python train.py --n_layer=9 --d_model=256 --n_head=2 --n_kv_head=2 --head_dim=128 --d_mlp=1024 --vocab_size=4096 --activation="squared_relu" --norm="rmsnorm" --norm_place="pre" --norm_eps=1e-05 --positions="rope" --rope_base=10000.0 --rope_fraction=1.0 --qk_norm=true --attn_scale=0.104 --bias="none" --tie_embeddings=false --parallel_block=false --extras=["capped logits"] --init="trunc" --init_std_qkv=0.0296 --init_std_o=0.00699 --init_std_up=0.0296 --init_std_down=0.00349 --optimizer="soap_variant" --lr=0.00538 --beta1=0.95 --beta2=0.95 --weight_decay=0.12 --lr_head=0.00779 --grad_clip=0.5 --warmup_steps=66 --schedule="wsd" --decay_fraction=1.0 --decay_shape="linear" --final_lr_fraction=0.0 --batch_tokens=131072 --seq_len=1024 --doc_mask=true --train_tokens=382100000 --steps=2916 --dataset="wikipedia_en"
Each number is 128 + 24 x the weight over the matrix's rms, rounded and kept within 0 to 255. Layers, rows and columns count from 0. Numbers have three digits each.

# layer 2 MLP up, 1024x256, rms 0.107, rows 269-294, columns 0-127
131114138108091141180103140163129137136144116128114191108142113084131121181087113161128108115129145098123118123151105144106113141160114149124131147138150104170140094123126097117150166122128106162111149136164128103136107134144132134118116129142141155161156123118105128118174104121111158112167111138127125147083145091139108133166135158135137106144141178165161121117125132143106149107112
145132132099099151147107106128133122161116136170179140068112111116124124157133129086125124125135142121147102131147119121150127126110197153157147126133120124115078121128158136145134148125148140157142090087166116108104119151156142114105101109147126150122119155109118132118113142129105105134120096104096189154106106115118170119114129130099086123093146129169131107114119143124139091135134
123133131148075106100097106122176088099129143140133120105158066139108116125141122121169098115157143132138114172105156158107140138132133141133131097159103135108152149097077061127129128132101072153199080130107111165115143125085119142129134172106128144121142129114137115134114148130148073110170155104124104115111161146153061163132098091128135135199132165129127136109144083174154125139108
121138139151152144121144122113102112095102160100088102070078168182155137176089109137118120111125157108109148088142120167106151123112141095097133129107161148139139128114146096154124142150143121128157174137097143132142160109104111099170150122125146156137122113141138131145172132136117147151116138127112093115108143169146136091074134115098147097149091142170144134125117152159163178104094
157148142156135128110126141139112159116074108151113112106132164149146107168152119117074127133139105117079088103150163131101116163142112136128137112129135144148135106142120132148119114159188084086130145105142101143156157115103132120108142148154129127099163099158140135122148147130087105140134163132157111136143131126121125112110135163111097137102145152154128153140158162127148158154138
141085122157133136122139132100087099103069161108105145136117131152103119118108106146133142081141097132129152120109118112089113106129100155119174167126109125163103071137151121158178149107138122059127092125122118131179122150130144132146170140140127156111111179153133132122102103138089103113133104093116157162121091197116149085154084149153142079134141138149092159152120130153102151123115
151173108094136115156147136161119087128119135118107093093122140158159150107138160175130149112118120115162120116110104101131156125095175159088097118100110161108131119129154118135132085120150151143132128150111177077104125101144199151117145164090096114130105166129107163104149141149080138096083095141136118168146110103155125118140158123112082146123124122132126126176148146114174196123089
183125094122139110167102106137147114098147139084124139119145145093128120088076089091122143133169108129158150124083082085127103098137120085122126126146110101150148136128116108130159148140154089114163102122113093158168127069117111130136127107148109100188156138084151128186112149140136118135142152130097152139131104106170124102148154128105175071103125117134117178147060169179067180119150
146128096079110136123112143150158095122126135084130108142130094082159179115117100152142098148093130155139134123097139139119148125118110119118119132135098115137176073100101140111157147169100132150168117146117119100164083118104095124121123159177207102125105102115123125148148120104088124096106134108129150169145080127170135132117132083116150079105106086141121129086142142119157156123150
113146108144134132123129157120150110163121133111138150154162113119123176136154127119114190121126145121075124144165117128118131148094163118116106116138170120113103153151107060109129124179111098140140133105124106132161152130125111128166123108145107098141123124098120094113152103130126143116173105172129138152119115115067160135127131157108128149153154143086174126116139133139149152121124
109178080129097159159173123158105163122107121135121104142150092148114099162129129099094128117095117113155144130119135098161124123137154144127127133129126086142125127138136150136171192094170134117132111068114148110125116113096155100118144126146108129129143122103106131125125138103131119142121111124113072112105142184123088119101114154099070131097135082136162105114125153119132138133118
165134116103091086124157134132084131160084162113134123157106145124131113129147115107092091152117182112163101147117111116135078130100148160107182162097166138104150138134149064135125104145165103109124099141138121135152125117110131128122148128140167106114145111125120108122158071129146124120124158111141157155119115119160146105107140115129112071108144204085136144096111172138144103129168
140129158168095164134138141103130146129135178119097139146092096151165119103061129129125157114148104143148179114140149108119163208144109111129103130132123096181147137107125117118120114135138145128152104130140150119138105141162142102139153120116063130118126136124093138119124090145111148117126110180118103119118109127163126146112123140123125156111093113107136141093093148091140132142151
145136194135123101123123095148136133068100094108175107170147117105093112141138174111185161140145106145100115179125106159154127082141132158140125116109103122114117156145138182148151136121109109120133117126112125141164142131170121135093159146107173168109082121154106150121143127109099132085125123073117144126118183116146092148121128137109089111156148149163154109172137136153117175141160
123160125127131129137120114142092118152097114160093133172129120141127102165144153118145079111110124122133099090115165128136128165118156140117099130123157159123138152129155126112180150107118128114132133106117120114133159139134148121114107169136098067126124114111136158130108120115122160119141143155112109114140157138146140104155105178140124071136127163102143138101120130132118137145143
139114163136123113139107144131193133146134107132117136144174132144193145119149122179120116119171134120136118163094108100140106124147124122178151156148137125114121078123119060125123104060148099136118142086140080119142109120097138133115186108113138107150140057132080093118120156141109125130159121138166137116120163142151104168110160100122145146110131127163099111129144139153075180160118
128160114164142122145098138108116151153104154116100139095144163160089140063153134121086145114111145075140134109153156159133102115076146112136114181146101127118129131134139119126131094110140140133137092094143138112102147126093144133143164123105126081107153120131152147134141117147108146112116169140158158096146139123171151143161152132141184111112106120168135109091148139133115108141097
092103104121145153112124113127143128100099149153149128165142084102109114112113129114125114145152126132095111126129122132120095209129132133134107164123058130141176092164147098171077115134124135137155120103141119113102100119126127158104152144103106117141095141176090119101122138089122094103144117093140110158129122159124099153156118140125146142113125162104097101158124137126116166127120
133120125168118122138152131109064137113140110152143172170125139122149104185125103170120126147136155118138087192107150102144150170115107190067100167134147139162122140172126108137148118145143143121152144139111125100134138108126132099115102153135116119119162154112146157125108104091128132136145138129138111143140117132128133157114137144085135135175167093097120108141178137116094082114151
156153131111121126153136148124151178111111128150093144117150133107164142137129102110157123100111101105137145116147096124154157139084133112187131130126115086139176155154136135127135109159148102157108120130132139157144143113115150111134135106092167148110128083136135111124117137112115147112120152139131116139134158109146114139118114093128088129156176120138140191123161134177168150115115
140104139110126162100128114118137130132141128106132141143110142141145125104086088159129110139134123137138117115115060117114128161112143156139167148129128075062123098139132145152133100137168153202102099168146152128121104149137166146142138114113121147132179144094106137155144113162140179133137121113133113093142167131129150117112176140083124084115149182135150116126160145129118139119126
122120106131147149164106113110129173140108135098108108133099112110138150108152126145134154118116129160118120168111147121114142134119136154131104139164104114144122104131136138148102174103118120124115124135144133120187131137142138153115156129155129104148110121154141138166127093138081124150114142145172135144133088129155128142123133132122152113123104191084115109176089132148074211086137
110125135101142107142165116160094091110113136150130149166140138190132114090096103109155132128143156139090136118132089143097139173142143155121103115135136108152120124144133142120120095162108163121145113154142146104120136120107107101150108110112115120088147092166136151125141132101106182092149150106152129160145164128060163135168147183079117118118155165163132122118120119127166161137128
137133169105123142147130153113113075121103148146153141120132106117141149101129116136127106112144130159116137115093157120129122127203124156124137166115112116110064084180144100083142109141079148104099126151103102145133107144101100081136107160155107169113135184155139080173140148133155111163136083138130132161096177132154134124096093130127108071127120130110140112172143091111184125113141
180147136111150111125129121115151132125103132170126100093108111090065132127133148156147101116123148114117102097129130097108108153167140097109116099110164150148159109141122126154127112127169176138153137158128143129098137137128120128121126164099132097107108113169089155115134151127145149132127091106117139165126113132166126115122101085152131132135123121138130122155113146152160142095138
132135119142104147111103119164087127149102143123129098119168163145146188102149114172121171051120170102088132118110138173125112152135108169128076168132111109163105114147193134066120133082143188117125113158120111154096114131136136098085123100133174136134139120080154216113135088085131143120106107113091096103132131109108152155132130123131093117141149127170079112165160099106116088114073
# layer 2 MLP down (transposed), 1024x256, rms 0.104, rows 269-293, columns 0-127
046158144122135100141161115114164142120140114135151142120133129139131157165120105104090163083142112130113134165132084116142183087086105139140129122117141136169138132084120140145132173166191154085158112115115134105110120158081129102134115108181142158164133119169088137092125158098147137125122125155153163125153115132135132133077108146154123133135137136117133095111129141139125136102101
121102123117100169103116160106090115100133159112114087144150155158122092131150131131104136154116112125114154146159164131119125148076145120093159121129108101133116192129111109153090084115098104146099120135129071134172118131107115170161159136133142110066146140119112142138178151121142120146115175151166147171162124152101138122155136112153134130167172119150106095127139142150104106121180
118151093136153110179142118141147133135108094136104084143110188117140122144132093157095115105168161110165125125111138128105119123100086126125104138134167169149142173153144116117156118099137145137101149129146147102138122124150116117122097139094157117097141174155116141132132123127107182141160089086107083136110129114104051128152109100099131151175121156167127119155135123107115125150137
128099121156071124133121096120083147104138123135128084149086111157126118121172118121123142142105093141159122161148151130108095071129104131158138149139125137130125133123141131179115120119103113156132117098137062112147145116148122116145110127152078123116087131125117124123083105153163153113117137143191167115162160138083114116139122132119099086161125098144127149113155090137142085131153
111119125081093153145120093118145087150146115140117110150130110158142058138096140151145166139103115131111103102116111137167154114102162125125064162144150118099108149122130144087140135121144150153119160133128131094105151098117142146106120132121170116147154128149137070153143118102096110102126118148140121133155116137155153133089105141151123138171108133082127087085101157109145171134130
127171141121142119129101137126128140109165103112113133126164157075174131177131139093113120107153111118173104101121158146108126166104118156071147110084134111136092128114151130162081114131150115141119086165140123154181140116116145097129151164097146140185098145099174111111145130084170119150097174135157145123134156128106164144126134110137099126111152166147151194137154170137121143127156
119142111122140147070118078126112113157174140110112112167110091153121172137112139116163092125112136130115099108129123106091143117140144157111110121093110143098104121127118112117116064145152137151131097134099121057152147094082150118099136136170117109147093153071137157106163139122120079123085148132126111154103159118110111102119116131170099143157110112140151155144147095106119129086109
157137131139109118123089137123075132136102105172100098158141135056115126140122081125116138079107117130099131108143122134127082175102120151133121116158120083101122144137110126092108114072126166137153147109142127096106156076093067148151082163148185086138117144146155122131111155150064133123143148152151109115100159123127110138211160102151115095107166115110164120101166173145112145106114
160093128126113122162113155141103151134150133115116162125157155153134139127146155138082109092117101127132113112154148083123111103108206179162123117107126103109153137136129130143093097083126132145156122165146067143102153114136126101113128151124166160099123139096165154130162120115137106165149144160130118104133117109116137114148150111085096164126086121097089096135129100110137091145147
146129173143179130130118165110124121132112122115113114129150088140108124125100156147109108145097141126126103129147139135097131110127112183129119178139157134098165133112107105165185143129168104099155129147104188101137148039116117129138109153168145125134128130126115090116119113173172116145127113147133164111141130153109089106140145141114153160122138133157100117119127131099116126098165
133120114125154150141121121177100105129107149147143124141068152133097137120170119117153147142132149107125166155110147153093134130110100125130101176128124144119113128142136117167105116164125124164128145134116080124157113140154127107139113117114110101116105134094118132149124088159101165137118110097138096104142122106136139126112126100153120126120115145149168141135099118146127132140100
109091084146140128089137112090112165141158105114139147162148120154147116129101150131118126123094101068138133106186089118168156163135077155092112131111126105112126119098113136083168139080111129156170125142111128128157122141105127156155083113117146145120106124150126116112084091121143067174134080172134098114150136108141128147160122169129108103149133080119125115147103122142116164096135
120145143127172102111123130135183162158138104156096120106128108128099135136131131106123147138129135145129123107114121107106119123117118088135147136118156153091110104166155092141134149148080122146092096108121085145130134118135115122153172120153153140156091162132115152100146056143105128154138179089118114131089202156152171172128114145115161117158106154143151134113127151148131147126122
110118131150140133119129145136093145135138148126155122097122153112130153145106137112143121114091156138149120114125154138098142113146133096093110087150097120120124072147142120139116102078135104109108115107124180161122157096159143169115139156169146082102123139136109154129131112134160091161092130127108156103096136102147135121121153132121098132125094109128111088120094125139137132153082
142132138136107133109138122118103147131129114144108148130151077130159098144101120116127112139152140175143132093110102115134152136187090092120115127112148091119114129126165092144102085161125090155124121129093097175161098109131157137089119135120172113127152104146116097163126120136101122153104131136112159134165130151148114141117055124149130144130169119140119142170103119161108139148125
108078080104158096124128126132126124130078134149089119147096101119108106170133158123114113149138138151142109135106145090119106149156088174158151152103129132121168118107131126136118148122155134106092102137181160138111133138155077091159109146150183098169117148131174091112100136140096116099120127144106154186098113149135179141134125124146114187134120144137124128099148118159114159094100
141135129143123116166132160128090134109120097100163112125161119089093142135121106158119113103091133108112130145105131131124179116087131148121118131096154131151150126147114111109106157112120164126153060135154087134146156142142115132105153102114098186114118097150156129079127160163121133161146138121109139159110119142125105111088124157100147138070165136159120168149107104174107100129182
101121178147139116141118155150164174124138097152132106118157162118131096141153156142085099119133113106130105125128095137110111094105126134123120155147122123109158136119110147133093107119131162181125134143134119137137142106164133140150122160148106146131124154113098156130159121165142152118129110179107123156161135151127121114151130106106156123125102136149117130093169139158138107138192
145132109107132117155130142122115128148106088118123159123127119144152130154106133138136160160110123096096139135131138092089131121114111107126085072180118149101120118157100087106114136173138121118131141096109122103156120123100152154134122102124137102132137161089152138125121122141119101175124117121179192118116075109121095102131124141146108098129180085112113142161092161130129118105104
100137130116164134171143173082165091116179138117175138161080083105148117145175141124080150149085147126091122163102150140122131116166104151144090124140101114123120099090122127124099160101163167100110111080162134128082104127079096131172115105118174102141149105154165132155109145142116114095107124163138158111144096093102124125128106124137152094117133156163156111096130135131167119151135
092097110118153149137134180149166127130070177127118129149118138178100090161147146111090157148143142103142113123122165150131109168149128136109125135110073123175113135131107139117150148125114133098122132101123102150102117155092124146133122150125119080151162153116165146142133142126115121135125130148133162174131109149080153140096174080130128105141127141095123137119128099166140170151145
103123163097145095122079172160132145103123145064106128128138115082109152142117127125156148153151120122107075137115095133097091151126126131094183121100130113110118113106126136143133127131158121125125149154143108125105099118170153106134143102119095161150141139125112166122120124135128130116121095129112107137127100126137140129094085141143146123122116139065112094132112157136152069087113
139162113124169095126130138150098160137117142158137118120108196122126118120160103096113121086114143153111120113105114092117150090105099147153146137127061136103143194120136145133150118123117142137124168114139102114159138135149145117122142153161131179169107184156116097153129142142107158119103136151133122122147091109161125091136136068120119174121108070105109128129126144117127107174144
092121095181145139107134127132140131118124111116173176117107145164160086148097135114125103129185135138115146122163105117166173115082135110171096155120157103115153124117127113144165111183155164138109120127145140105129167110131143158115125098119142120127112125132072099126126117200135152101188120132099130126121117103117123129143131112093172156156131157103101089114149150122149139148131
148145093130146177147137125163090127155118131131125120120113114132100143153122084138106122109178087158115148100132138080113136159132133124135132119173145080134127151118098071168140119151115108112180183121159074166157115194143105175125101165101119168144129138157166076125105143169158163141132126100166116109096135152133096098173169150113126130109117131156175144166106129117155125150144